Each number is 500 + 50 x the weight over its row's rms, rounded and kept within 0 to 999. Layers, rows and columns count from 0. Numbers have three digits each. The size before them is the row's rms in percent of the matrix's.

# up: layer 9 MLP up, 640x160, rms 0.112, rows 212-281, columns 40-79
# down: layer 9 MLP down (transposed), 640x160, rms 0.0989, rows 212-281, columns 40-79
up212 106:516454541498510460480478558496585508464401522431570397499460528542515500522430368537496481456569449449518589525484517583
down212 105:543555448408463547478433466530508502525520600529465471501507447479494505485424479620515553506435632476446548601420524484
up213 097:556560520544447403561463519488530542446469465577528410480625476419472497487528484497503582394560523470458505471513464479
down213 098:454478416439454546521572530558523454531495547494368426402453535553642434531442475502474422516570421460557568478600501461
up214 105:446517508519488449581433581482598487489457504457501485410456473426494378495457485504441419547479445474496426462572459496
down214 098:572504555447529529539490503455421436543476578394485421498398477446569470566470504478499454599506457520511507477444487513
up215 109:452530452589524490496448526495547569473443445439527537489566382483499470478485480427430560474507506485490458535484350555
down215 104:541448489485491402576492487553471521534567457475437570511413517451490544467491512473567538561506548402493435516473415529
up216 087:472466487529487618498458485465439558494580505520490529543406524464362508546449473551383479511492542450467545478537455480
down216 074:527503500468426475484512502489470467525603501542430421474438517491515510516510502356498479517460506496476571527457423605
up217 099:477496613469561556510544476490440422595519514381485482517548509462469377469433409516547501426431448501528480552562513444
down217 103:482425513580502454570514549510526489625415521545494541581463564509494537565481525546514452601497530588527480516611491426
up218 100:534463479433554502497525452510533464541508577513506389453534518539472569478516380561561498572518404484478576523505416559
down218 096:472471467475470503437435555530530562473552463503372557543489520443549553479482582382590500456464465536461529524452500535
up219 098:498462487429535542486486573454489534477466497487548528410608490505462464432493453486487479502468533422462492575572504536
down219 095:554582504438523498545521506564529472600476392502578510527430508535552551467440508502477493515581436509509525510548536646
up220 105:450463490547519462461505518511497546528519535378654448513549512440398474448511427527528476537460482428582472492520517450
down220 103:534438574522502585490527483462449445513441441442591448528532563565594509465504501423527532455519406475482447556436570500
up221 095:509461446567534522575502563527523527433417479511522427490545418608504466560496418475420514464564567501450398552507445514
down221 094:468479576544417455506484478514522473563578533549424553460583529352457481479594550481617537522576452453546570479422541482
up222 093:499502472552484420520360554532501494446498495490481470545567507508463501519531493485570469464410439463566437418620456501
down222 083:533529497429467574515522531416536477520494446553532458453487488525485436450454516466458511545491480388573520494502537539
up223 099:462575539533557529553469452622545453558558441487477494538443530562526484457439533525416478479460449485484453507599427509
down223 107:479381548460575547520545523451491584467476468414556559449430399520431528471468438590543516537471574525513482518375505492
up224 109:488390472497522481525476415485550476459418548478604438468527378507391465545330462466490590452494529458441495505518499451
down224 105:473468640489467504438419496481450465578532467477575460534488447491492524415457579575512434467476444454539473471491467471
up225 116:503524346482598539496440419446519508468418435397446507472488452478558587527472449428451547452532524515478406484483387514
down225 135:485528595483529423553480495457508537489461513546445521568526571618452471474440541501494500507475520561505408456581452491
up226 103:416522483454560392464499511416536473437510458481524567450549486440522493512482447465549411431502473479396571411584510461
down226 102:474488506548435553545436484508566491503401454577505522510463509455529611484443474546469528536618514477602410527427553512
up227 104:499451478461595485538534449415501467478523474544467451383485503496508453498472462564402439479423499510517489455414490465
down227 103:430553392478514553541551440533479486546479542540515468527496420580440566518594447515455546504479528383542476462507484558
up228 088:418503421526565497473497433464484417506480514526528444541534538411577432499467503442387485474493473456433439596597524575
down228 089:499523485490519502504391488437460369506518490447474490547472406495416552537495562518572456500480467535601489473493467452
up229 107:434467480397574428450508463491482438529443481550530512447501504503418527524445512486565503454480515573490488509523507548
down229 115:467458453503508518410554524493546459470549578512518458530558512454553483368501549530461517530492456504498467471522540532
up230 091:518399478545558483486455425522577620534467467453523543451578480475538555502555450534534508508601409468452529525540547552
down230 089:464506546413426537442454493471485408508550440522462482562440496532533482507478540431444427503463542471501428486433513442
up231 104:505542490576481505573477510462451598522459419488436483481469416525519469504434528477531578465526462512461506508463541536
down231 102:528531505493581486407498505552476450536523497479575459532474498452442514558557423474518552574492483531417528467563492518
up232 103:415512508433585536441510549461507541452558529479572453485488463514379515476466479498495532574509369451449465441516476518
down232 100:417443558506441398474528543491517606474548454482451433492441521424590387447538509456583540466429533457519529512460508505
up233 101:517598561465513468527500526483476412433525448459433468535522447505489497528341524482432514405454515462498509492438468532
down233 102:418480496431494544621523469559507499444409483504497550462552458483486491543508470598497550548459502549559511429475498559
up234 093:523523542481478496553510401519463390434503481622463474501585516446567458612432468455437483468547533559485470505466516511
down234 093:518412451424468498497475479485423496572503487463453515569518521447456564441536492516525454481489427514479595379586514525
up235 101:504557463478544520426518480536490467492499576456454508416564473507584477557463492463428447453402541536524517568500492438
down235 101:529540512438557532580453549607403529472487547457550473549436543421492587511558498589562512535515460483515460453563555540
up236 099:444463501433483431466478511505530524509528484545513507479472461474452454528474524420504435471464505481499478509586559469
down236 098:475498448459529482506446569509486569485471513560404527531579493475580582435592530438500545483461461495545547488545549418
up237 107:461499555454562499513476474506484569481472399430489412446593507533555498528452582553508568507513504407492518541534450468
down237 105:495516442514585520639428518519534543584538541380494491466487550529514525487460519522558468545547505394452502560497498521
up238 095:487468476521509533506516489525556518399523338534567492479594481536539673496409488539447560494493479461360455545564451529
down238 091:592468568459475452506562434430407457493537543471452514489498502472560524495564460440540483539537497526552412513408507565
up239 105:458553453504493521522511450499547505518590392511596495437501507507550496445520454475405397483468517501541596564486433480
down239 111:466428543411457528545488532580494516423522557467464568493465548497621567470469478469485560556523530509519535526540469425
up240 096:565524441391461460530381518453513514434530532407488431555487421516532520568479392589526574506425580413517470538506506470
down240 098:501459561523520434520488522568534490406576522494556476586463481504505483521481516523492544501506532540456479461482490487
up241 099:489434533439488513540543520534514565530421451436504496507467452515530473464508442458476550553497620516495450498522454419
down241 103:563543511524474521442506439521506481449610440489426509491537493479501514505556520504535399401486406466494599505522486553
up242 109:485433475498590544470514433481502463486495454460509479459511461445441506492350436434473545424507508575430526496565463511
down242 114:445504502502483519538547530459424460461514517515508462442496470464448499485436562442523394488490478476497445462581479518
up243 101:567493522454499652460480577567437479528487471461483384504516567511460576492540519489464531476522510500445445586490550518
down243 104:529553471559551405536475623459554451529493535516516527619519509422521492516389499488474537552441485506458519569494469491
up244 106:456512462526589525570493486509529496439455409447533367505456461530577424480533526491488413508451444464528547438452525467
down244 097:508465453487627534470476455543464479490535468555504576563476492538589473539475503635498503465422584540442476499508503502
up245 097:535543496320450420562355531475569500428483498518507531509583448527441449440528519558517480394483469500523461591537484445
down245 095:456533527460481615499567433444493480553465427496534532501579521434406439540487494450480558526463509514532433415487539458
up246 105:403456536575430514512483425521582527408478586541493499450501485475412505412526472459501458419432517586425426474526479503
down246 105:441443538507516485506500519455487472567472483445538466422487515497520517466592523467611478424519408512503497562537570527
up247 104:493506514509496421428478448491471574522436513459469433459480359470475566501439530560459566535482559555472486504554512498
down247 100:543523431535540470438522530462487535537423576477502540466518503468554530442451526485552506440595399463535481426564503443
up248 097:492525543559542390463539464530568410438514418486523492445561605495447476575562455481542511447578446552483518507460474434
down248 094:502609420553492457549431499443522442499514447538522455569495567473552527480524547541461455518465527481495516522591391453
up249 095:509616498377551577461483554552423513446534506447501453477504520545448586466462510557514489455532539514463484520472518411
down249 095:584503453526477442529494487542574571573426511467473532591492501497516544561417401441536522513514458526531484439493557560
up250 107:551533401361410584481485469498539438505523473461454415569592532434514483502483517606471523413541551500522407473574529443
down250 108:413500577450524457502473497472541613507407505573635489580505448556551497522506532467521553557510471426449499547496462528
up251 102:464512525495582512540485380542495472469482480552470447452531470436455555494464451513508507552555487511406481549399581560
down251 098:484560454544463468514520544476484504595559533535467476433451575478496495409594599487556504566572489440566458529464517484
up252 094:502540473465440472558489526429443489510509589509554506459583509481534568488516505582440533478540398425548536508443499524
down252 092:547524520528552555401498502507459554460507501515456497510585527490446481541533461425410480445518467478604498543504515503
up253 104:491489509511503429639547447435400514463414557542513539491440464499374499440493482533503501505486495536477536541474493431
down253 101:407520541590470534493487444555443470508558419444581471522438573426493544455493535483505516432472461423442420567522559561
up254 090:418455506493374506479518448505494521451455521471543490525473410432539522547445439479389562594472535531516461456464405523
down254 097:488526542478540489526530465515569468438510426497456477481587482504483519558546507492545449505470544502488543489493602325
up255 097:437501479434602498573468518580531492490523546558527472395531425449482378440463450570453547495490521584394481456490451531
down255 093:560486510473472550383508478478409504427503509506497567558462419532472497463529522495515434543461431497575482518468476579
up256 100:435429465385464468511449564434520512558463402595527445422577480566457479524399429486560541518524532434393408612544517500
down256 105:631509553468494515443519513439493462526587486470471459565516499467569592430600589568483432422436510451492617560464535444
up257 089:465493510604485395525446502460548585448503436519507532573488498444524497469512498558500467367511445519442448503536468601
down257 091:569345401546510487402582509445427481422480481596583558521517505445504546463520471567439456534477417466506552437518469479
up258 096:533456483547471621555467482467486509559532544476543476497472490470453611617529581536429494472458524506415495599546450427
down258 096:493431528498419500468561597422457571384615528541497483505491504458461516401454644527571474514524480464527505408510419464
up259 091:457590496467474600471500493429499501490480499502602428493553517434500505477397468526457463437460514466467532508424545470
down259 089:565400447472547560488500482555521546496510537406400586489448499479497534530582439572558550564515460530488524465524425482
up260 108:493449564581528527572520439586505551499569508498471529427519505500491555482494487505508435503550416498443472455498388444
down260 106:539546490565429441470374560534491424536467517449459469541501585477426496542499506531491380442563514511542474562439511464
up261 098:467503456543490532422461502468552409472529518432519521483525541458436534587502532518468513480541528467540522467468415495
down261 101:500496488523552488528441462478403641455549480546463384509481441587549509466512536516508410519547450484486534470542501610
up262 105:432475458412451450529500420633516552424539448492503438573585492451425402557530523460494430448433517480485463476521515454
down262 105:453648407546478519534519554487562516505643513459519513440497562528482529446471548505538557461488461450458550580490537551
up263 103:428443426512468545479532454511604449455433530463527505547445465542505441466491446458472394491469545537491358569543515590
down263 098:459561538486519470576440570480554492554517480546480436472518454515531567433589532524408516485493457463397569362609396485
up264 095:467454509531432501596512498451472565506498456563462459482528392451557458419444408500443463544452495536479488509490400543
down264 097:494352558515539500465522501528497457490433580468420584481538533523512526569519505511499408452519587541581512482497479447
up265 088:516511450591528438560429554506583556487510441541555509527466407510483665561400436366460494528479542494402492535486509503
down265 097:508476476510521521454504480502426407498519644489514449524528533437572494478531522502552522467441407507598607493575498540
up266 101:394457532525602493426451517424447525459531521435436469537469524481477528451511448397421608409584452462558494502483552496
down266 103:483418498532503483460542479531464604525467483457500520532535463508422438458504435593597470561475518476452478504499445493
up267 092:488497520503414517504449480496455508487492476485483521492563531503487495542512482508446577519409463465406521458495473518
down267 089:458402601512667528517535485489508478461533404457583472510544425501418586444502498484420493457573422515531430505473549566
up268 105:490574447527527469501505512578469522580371512458509514492409426465517496516523560537417506430442515525531405508600455535
down268 103:437529474415443531446430479401576539551542603454428523525511531511444522456492467478549429481427616432489515528607562564
up269 111:424523465473488504520494534491505537435486484432493464471452408494423527502497449486458547546504485505522507421538478518
down269 111:480550477577482467485530574402477512524564395408545527522514550580488451546586586510510532477424463401502509435426531483
up270 095:567513492473487525536500471534529496432519467373515468476488433546519544527543517498425450482489410529559463555501485533
down270 087:450479491558480433518501496424471525561551508554489554535411521503604431479552553536557496527465537522491539478482508564
up271 115:429485449611504462546511502520445599442482544489656463480512430460421495415390529554414540565440496421447463511490514490
down271 109:574594517530532430473447484477494441547485581548471416499506525521468494483475586506556528553430475474480564477507538494
up272 094:439458418434490440448472583570492493515470446522463481534501461510436602530496500550595478501589404569477462421446494528
down272 093:546521474467444547472524511432533534454493547505515534522611578451569539498550430530472483487512481453458532503488460519
up273 099:475501439478507395460460482541474458457581519548529505424616421482386549435506490450499555518562499534493419563528513523
down273 096:445411463506530476470391490573482525449534485498500535599453493543473451506569497537526451484459521560552438414564544419
up274 107:545450515510462590486542449550512429424540600560514457525547441500445611466524489566495495489517401461435537465556455593
down274 108:536416519496388522453477561509478502484561591522526448542552467473400470525539568556541491517564476565522475574462566451
up275 101:503459487534523511500418466501485419420584403473476510456450538481508489445471509593526417519528480496519523513536484456
down275 103:484521535405473519534569504477539449458520513494589532564467497479552432518444515366539464552511514495552579503572578496
up276 106:430462439560571433508464481494529466536395443544468526554477533524482509479373568489515516446528566629489459520484471462
down276 104:492492467526497540533448600488428468436536534463547568350424457429565549553515536390456448483408434478503573515490516454
up277 099:499515475513502578556472505473536500551445532530552422498441476461509410551464437388418443499465510527453393436431519564
down277 101:562481445467499455507402478513395467570565476410487510492456533440464574481480493587458531469451484462532539499530462460
up278 098:547539427469494531562561557531554363516536514481532434494506484567475464526475528483513420442454447475558528481489488461
down278 095:457507598414517495628445473463454493536475491431549503554347502507539458433511510506480485511569446501552560556483448564
up279 088:424509515470456414609510583408468485472531594569507455557481579510460469496431550516435531504622426537505510512430546459
down279 088:475566502539523552481512471555495519495512525514476545463436466443499517530503477637505441502473509510518519498566470488
up280 085:439494533552578511511472514482534466479500459489471549410484437426599493435424458450505496484534399601507546473483430551
down280 091:533566505454496559458534490473441514563488504530487566466488527458523509502513463560555461504469397463538483565491508405
up281 099:494553512445485556477507506524521432407444543499513435462503544444521535511484415457476617510474467499536559492465460542
down281 097:497523551486536460507506427527416410428550554471478512566494480536505464437475516520482458442525523529482532463567469620